From a checkpoint of a small transformer trained on Wikipedia: shifted keys.
Each number is 500 + 40 x the weight over its row's rms, rounded and kept within 0 to 999. Layers, rows and columns count from 0. Numbers have three digits each. The size before them is the row's rms in percent of the matrix's.

# layer 6 MLP up, 384x96, rms 0.103, rows 209-242, columns 0-95
099:490481526480503440554487514460468483462471445576473457527433510489480485503523451541576436518474529495529596439588519520488526508553544522493512564504473472503476531554474472514533540452497430476513540434482545480430522558414449524425508511509534474472508475484457541476456586452496457497
114:496501555514528458471527554489502451524491519531468482515456476539424473483509416553572525530479445416474476525445464484477547549471522501540449496495487494512520530513506534551417533522517503584485429505470486527469556435529533536489529548522496615423481528512498500460521482586413516516
096:563501492485484531479569532440488534490473495494426532432451440516559486482552456582478521422481539522491471538547516506565435521538552420496528461523480494565519492488511534501500534526475572514584506494510546479498501419432534547486505484437463535452558490551505539458521472537439556510
092:453519459565441438528517562509487417485523472559480480523436469512476469525501464511519524489436548472553479512572485588554490549451521440531407436533517472559459535557394482505489550464519437491529504494502472508473504530470456533501459503522519497479501513463553538476562534474529452555
092:574530521440512505400535498471465551531505560584475526505433464442473449443458479509480494506498511478517538464476509531501512471464488517528446495573534447581513471518495554510525462472485535510533531408528508494515457453536531465451445550554521504499529527531571405534511523573478569502
105:493419505483580452532556496491394496510578536530502568468446481544483463467581463516531450527528545446559511412519439517505514437531539530523468506468444556553506499429550504543503543502485457487529489504487508515456556465553487561470504487484509539494436518517478501532482449577464494493
102:454462489500481487436529562529522447481512479530543480451500467450466497445471488566493450484502497494498504570520439472447466535501532513553435553525508424511484503505449592454504518468496476497522509399478558502530455601454551518482472567483501582416519491553431463488507480472499446495
100:520542499481465528507519473469491479537524474526456500535505554578452430535479471543539514422532471484524554494569515463554561553532531527459543499565503477608445544556501556424477559484495470507516496473526498567465474498532529556430568448493550493480517472579525445495473485567485487509
100:503452525533516515485564565482476517438472499476511446525506423539457509449557514509559462461462531471561586482505379535470518491441479452534467551508530494498570434449479532486460630504483513477508451534548474519470534491521507516508546532501499524464535463543462515426497517458477465532
096:437472593574511465442501464469567437472556536563443496510512479478554479433491437529457543482517473508463506487473541483516490466560560456498527529499427415492489516478481547505603485454481411503533533510478526451497541495465475480525488559567481485447472541486510482511495580536505469518
093:470460535538471518507537442434565452427655454492457555450445518470529500475502525545501486535536470481552491493469517483448553506558532526504482479568472512525476526474435484473454499513454467487551513510481523477528461548478531572489481474491418533443484455506589505512568484528472466504
096:482496534551375449475591461500480466501556519485495439490489560495480478514495487552502475518553559457608588494487535504514489490523536533478477541550439535474575493518523464455523552494460459482505539503510501483470511462499457547493535537452549493488458494502436559446444461498507422565
095:510465499555522450477512461475471529489587548496504503547546504542521504517564490514454480341469464416508457518469480554551502502552502478482477515542519466446507433460502506524495502519478600519511485476510522470438480503522530445381500494486555488440489533517459477549538455515489464545
104:549419514439462462493439540449463504453498461534535495456557525509517532538482488492536458519440480453579529529479468468478492557506459442540497562522492507506487562538478511495480586540459481469506559460500442452515529548454425483445545539566548533480461492424430518549495539508512421502
103:594502524471426495472506559516490498519515449476440459477452486547483499526460499570508500564467512494547472541481547518425502437526507490506460550466496566575502496524530504453508510498393503548591498535539532449436491547502422493489431491511531519514511498547501501563407477475489434511
094:505512489556454484572522490500478490545574541525516465459521471569452521507496475481581531516519547533568465485529521526501538503564508551476489520484447443539528520527599553445470528484411488506548526499514525477426511491503536469511524508465551482432498467521425544501451521536443412592
085:584491495490526471501539532502478495486490494571467551513509404483550496444579462492493554469536434535498455516533445491467522556476516454493495529528451466477438515508475526514495482481419419588554467482471465603529484542462506444491516468495481440532461431500537507466470589480516539474
104:451417528550529496475547515485434450476481453525476496426445454514575469479515453530518406516512481504552429556451432423438565498518546560500483526492513504481486490435569493453544538477469480480523489534518530482438520557474532442493504580432489460493491439470508521546472521495508520503
100:498468536603422441488599544486515477442545512530433468555486526536454435527541529512505473493493480431549514545448533527530484489502543444550420477495504485502493506623510548465519547527498464514507489459497503519454504445469488461451585491486544538467508529527550520494459552518473532534
097:482485521490544419517596565513490469466508520564502463533487487517504460462551501544493453528508509453629495481458462554488502469466509564502461542464509410463561573515439463461561445513459529491520491480485520508461573523491531444448504490505509561500484509502552534560442525496450466550
118:473452547463461459478544595499487498547518440514416497581471495482516419497510477450560510469549491523478514563552553592497595518495497562537494501517523455571504487533445479519518518477428535548503500457505498525439425487401486480498516526531495510502454496470496472494444564510461502509
103:555495595505454446530480495494543459473538496515448480474526488548526459460539346575533496509427440520533463505552485494554561497512523494513517476551528484515544516410471534465501491489472470491526567524508407445497474480454477484511513482447515538412524501567488494489544522464497514511
111:527463533539472443473580553534558426566537481473444484434492512472518502515482393469546383493497514471591579506532455541520494511489461505563496490544518471515464579567491518441458513493448510523515483446557481499460495482516513471464510498486477525475476461558488484482461505579510478531
100:456452547507480465457558493510529547463527495485463484511504435541499491492511494478530486488539444479510515498521536554500525540512545462541509530484564471514467541546501489459466493486474390540551500531507585435511478622437465482477466505603589456496491488477537512445581570458492457507
104:510397524492465421413526553478517444513519508534499478499546492499514496499477474543568508457585511467547534540586530503518485467517557470506531521499512551586498535508497485483439503509496469558531571483556490530495454536413509548425473515521466485509447507438508515558501520545550412467
120:458479530452537503421474572456484475515528426506461530555489490512562463471450516500512567481469499464489495567535506520468567480515507497482518529518521451529445479516500573487493516462475401524549576469504494471443504534447433528486423558526489585497526534457476490531551559580453441492
108:581499549469442508449562530463446514550474568434468555506496493504452481531492446489542514472477501460488582469470495541545504542535528474517502532559473528458546577536530525511513515432496568554492448508494466461470511561559495548476481556479455519497441416445432458498464473531519573517
095:486498529473559455489587506449502409522523483529479574479482510572491478494412501524523517445478542443537473531548491480460485516506485458512513434589517509417543544512520458542489595466513485535495499527503536508456527455466414466466538487541459568456453432461527517502549536531478538479
094:460526554514506420550508475499520445556525506558547609536530544560519459505544453532476533552462502430517499511454469537552480531583528497542543569519473476464554616456431463525534506454516506499535519478521476507451514493457444549518521526502474525486480432529516430468481479507472459509
096:476473481431529547549468580489457461474467524531458485533401516544541539448559510457538487498502478479516575553509490560459553468511481457525532600516526491544462565474528541504496546471490478469500548463527541493503519478512436490470558531409466591499498558513496531573476545504491542457
105:459496507464466531527481519469460506405562471500472458477418496530507505486441471530564550487553527524550472544478543506521532507479510444509397570529487489508538565524550479412460604464434538530519510498484535540503468560522516540567465511458476527441471467441519475530481507496518527570
091:495463511539462503474553481493556475450487495524473521526462508510397483466547510590548469533532484505528492516555451513489488566539508465565504530476436438590513477493531466522443496538398453520519578503530468581433460446477542560502439441509527507492492498506482442483492483535428504533
096:465475514478579517528555588478533502427578532472525531478494466560550451475476475478573571470456529507513492540523504460524505481462522502538476509478555505529477542513429553502546554555487465492505445513514435551487551451427497578519464526439559482483447530567464463499562526463465530466
082:512498455486573470441518435499469504493475477466471464475427552554495470530520488472521475507519490404474507520448543586433513527491559396478483443503510463553531529559434497464561505485526481509591519468530542492457507491467468522535496542496449448465448552431529539434532512482490559479
# layer 6 MLP down (transposed), 384x96, rms 0.0905, rows 209-242, columns 0-95
094:469470479488488416517540416521575490461440415482502446459492559448525497460484479560493541533538482498534552530510563466459514515498508547523499532498455510469536521490446514589528515503490507458551490513543554464494450507486427375494517562520510561439468502502484540467463430479472448520
117:475463516544492511478556398443520481496516478466513505518438492449388561516462516472551569542494517542495485529511492448413546481480539518540476484530426494444501477470423509483455425513566555462505511494485468444447461488487533577411449515509506516433500488550501460528518496508475455502
097:527509551481487517530466499527486452534566520552514516484482439486412453505538495481461492506536478558412523512474501482513468486513457425489518488513446486446554485517557461525504546479478486501537466544415515546481391482499480419463469514461533529498549480510473443462493535535527439641
090:531535499448469537513503481481569568614558507481484516526492495451435473517532520459469499441515508466472561518526507550478458452472496509439511511517507465501519493455468556565549554437511426510532494497516530541568475465447572469556557531420557510486554445492469519563525531571541509517
094:494511563515481486605530487544448437448522488496511516435596506499490532494494539573488538498535502491441471506563463433520497437436503489511515465497474468441473418488501514533546505482461400491498502529511565534506486473522527521547540437431502560590470447492457502470479504452509461444
102:468431487472488531576515488493569475514452494571502424489481500497519479510523471460496558515501493506457521575531486458499524458504512441477531487463492522624445524454567563503488471477536439438583493468490518487488548551446468530533459514534561484509464496500483561459587545448510574470
100:439468493491532573517498543496557533534501481450476433462561548510543521497491503506488517417472443470477518436499505547491489472463517500579559510578537452531536480434498496487494514510521434491477599503499521468583487500446513492558573467431574534459446514534481462444539483481479542567
105:514494550547501435453552528524545493508517555507475476537562488496466497538532531585544420546504500441459519411548484486506501514504491494508538505510455513489502505495509423541482511560529473497390468526448515504510499462541550477468438560581449509433495514437536447497566549458490580543
104:514540491471506467552504518407486558441433483552509544487523523443434525541533559540443481516540492502521524465553505496438489554523465551449523478548464462495457491531492446511549468486475529487459487465560402498401400517533523587450503490519472492465508529491459477491469482425540507499
094:431556496423526545485477553503550512511509541519439564518534519532552475538494483533491511549524508532478436453547509457559452475472413449498463500482477466417493471456513549464447490530529523544511509523443556465470484485527507523500571543456449467517538572451601434463569504518510506466
097:459518518452512488503514546483585504509442465557527529514476476532510566517486481524485507531448512521508498446456532441535371505498468543510445471525483525495515484482503481499497519451461498450482497497451476420475469476519473417554512426445600457475545517529609586541474462467492532525
098:515516537490517510475466564462521537502488463470471461510528471510582508473470586483501546497438453520466500468504505496550520511460520531453446449511468497468501524500436519580521578504512541475593556527445601537533427498445561495596485495514456528459560530568508480496509535497521578474
094:543495552442563518551519483508548487468525561495502428470449504506465533510520473466446523468498482547485532459494504487472548555486521515407553442419487449527574518572545482539505530493421442398535455512526458518504573502506487501546538462498493508458515517494500496506440556582537496572
106:506394582460500589511427527535560541474476475496481476484486496520463450484505507477504509450497534454503512486461474472520519476420501532498541479517533540533428455562541496508431547498539469520487461474505575472487513426588527551510554426471490528499559479509457536517453536452445461568
101:486575507443436569529449451517461522515471467455528453480576486564499473427520521493528480490457472522434486462518554551506472504507482493517461527554557530479417496475442486469432550541496459496515496523540570521498519467516477528497531522560437438488558466549492563481536431492563467424
094:548478420487493510463560467518539555560508487431465517436491481524521524456491513470521478529516511472518557518575564444578508490429503458488518483441510493527529518463482510467560408445539528523551459463449465523523376502461555524550547539489475491498492444592511481495527508475548504508
082:475505449487523427410519433606558569530471445409535502530523529555519567513464492497531510527442488506504488494481561498479484528465484535452456475511486493531531521578469461497560541478480473429527422519471519486527555484445444495552539527476390491515526496462536541463485496495518496507
103:489567485545499462483514489466526471516474526531532498476471519513496481479452514483423595452502449501488445607495555430507481571439484549525529456429545517437489486521570543560538454438531469484502483533540543421428529455583505530501470501464487443512534458494536557504476491515532531509
104:556486554513533469436449502482566496587516475475532527433577549475521464501478472495499495481520435513550563519495542540501505473472517474483468487512483529485531480542518513571510502461512450444507381465516438479461518567476586412571550519580497482561551442481538480511487492494489520485
092:543506463461506515522462568435520525428465451528480479425540514501556566537427456464481493448459425516471475532491462475543516538477468486500425410476492492540509412460499531502442424529452457501480503494494447516514462453521488488561422512601507529499493525506566526522474470522540465503
111:556487563435471510404497384471472498514503539533508500491511531466489440496492530491532481493477556485551477485473358493538499487517471454507474476489507549521519507508497543508596513499558503522450593488491537485476527556520519466539501468506515514400495496480566496546424503458436521472
099:430554469556525495468584434516568542434454447475492515484528404435433510508470529454555505434541497488491521465426474494463478479519513449544486504525450525458444487548505469521541479534447499511523482541467557532522509554489420521467529576510486441437538506523443513537496533508474522546
105:477527450478526584535512513447473484490431547462500478426556531486522554462502539530522535493538540516535503464470546504542485516468455503489501487474544434492530444455429360507521528510513486507568536544499479490543471483532458550510489506499501488533428574496426509419435503465538514580
099:532559467510481563593507529530497513552527497530534529526486470475475467527474423541465528524516508490470493501426411502421423521485404523463527538510425536491533575514493552496530527493485541508530437496510519531526409475555503422499450460419525465500499505498485487525486509549493467586
103:463528425491508466491448491469465502522459505493476484486525464477484493527413389514524423404481541447517555549451486446453502527521490542528520465519468488497486529598497462505453494584546512501522508540504482535580539537439479495437475530443488545482490543552425490458499485493449514565
111:501465487540492495427448489487558481475501492495414568555477489525490531502531561513478452541420492472503459559490524439438574456533512489535520557528541488501562532471533500578524463526487528523509458499543426466493490499556393527525525432568558491552542545499532449526422506506482497503
107:494441473486530469484492499464548509544485555527451498569478476494478411448393521471471466467576513523527489506459476512503455486423508509497446555441514522506529463540480516617549459547468459484565491558537454455458447516527479463509465470542539460543508469468480530535450566549484499446
095:577438475534505551490464520549516487556485502506558453447550530527493512481505512466539468472483483538453518513483462441536458451484550453541482538460528465498487444536443455500528552556452463513549462499556432525489448457498440546526387430470506469541489445531516585461528475555440519511
092:520484518502587544546512493406460496502466503422558486526467474515479570485539468455511491477500496547467510518424508473459467567467518578502524516489467502493480442483492565597485472533503470428488532478385523529521546519484408526522447468446509503512495488590564475471492469459508499510
096:504487484504511564496556540537381559435498524538559406514492488526498437518501474461507525532521463536483436498497464443524473466537466456478473500398499557523496534464464492500483495502435533559552459498516521522524411486454474466491470523499463580449570456553463465469535526509523440485
106:480523518466527505535535431482568450532516501559451518512505412489498532448554484419543510506507498440491518552477491493434514486498574517552580531539473503452503511453568498538530454465547512480560464542610462493490486475494411489498512527552490481489461509607529433508523478486546535488
094:467543463482551548500580502448484446512483569524490516520503539479474498555477491460488436492520534508420467474519471576446475532507510540555515514586522510475428483544429494562525469536551442493487535461521526516490464500530518516430484495446396496414567512541475512511532537507581526547
089:514545517528432534523471526502492482503481507548527513524503585456471524445532503587473505548530458462501539473451451466531505492501481485483560512493457483508477528442536562498446521514424500519540512589541462476506443527535536502452563509529461471643435504505496555609508526553501500517
087:471517458543464467419516401556563470514487530577510541458503525533434472481449461519428447499467534532482491457417456481455496467571459484564557509475520458499467454511476468520502500459502520441478470510480469522525485591531485536524533472523421475444458465526499512544585496439495475500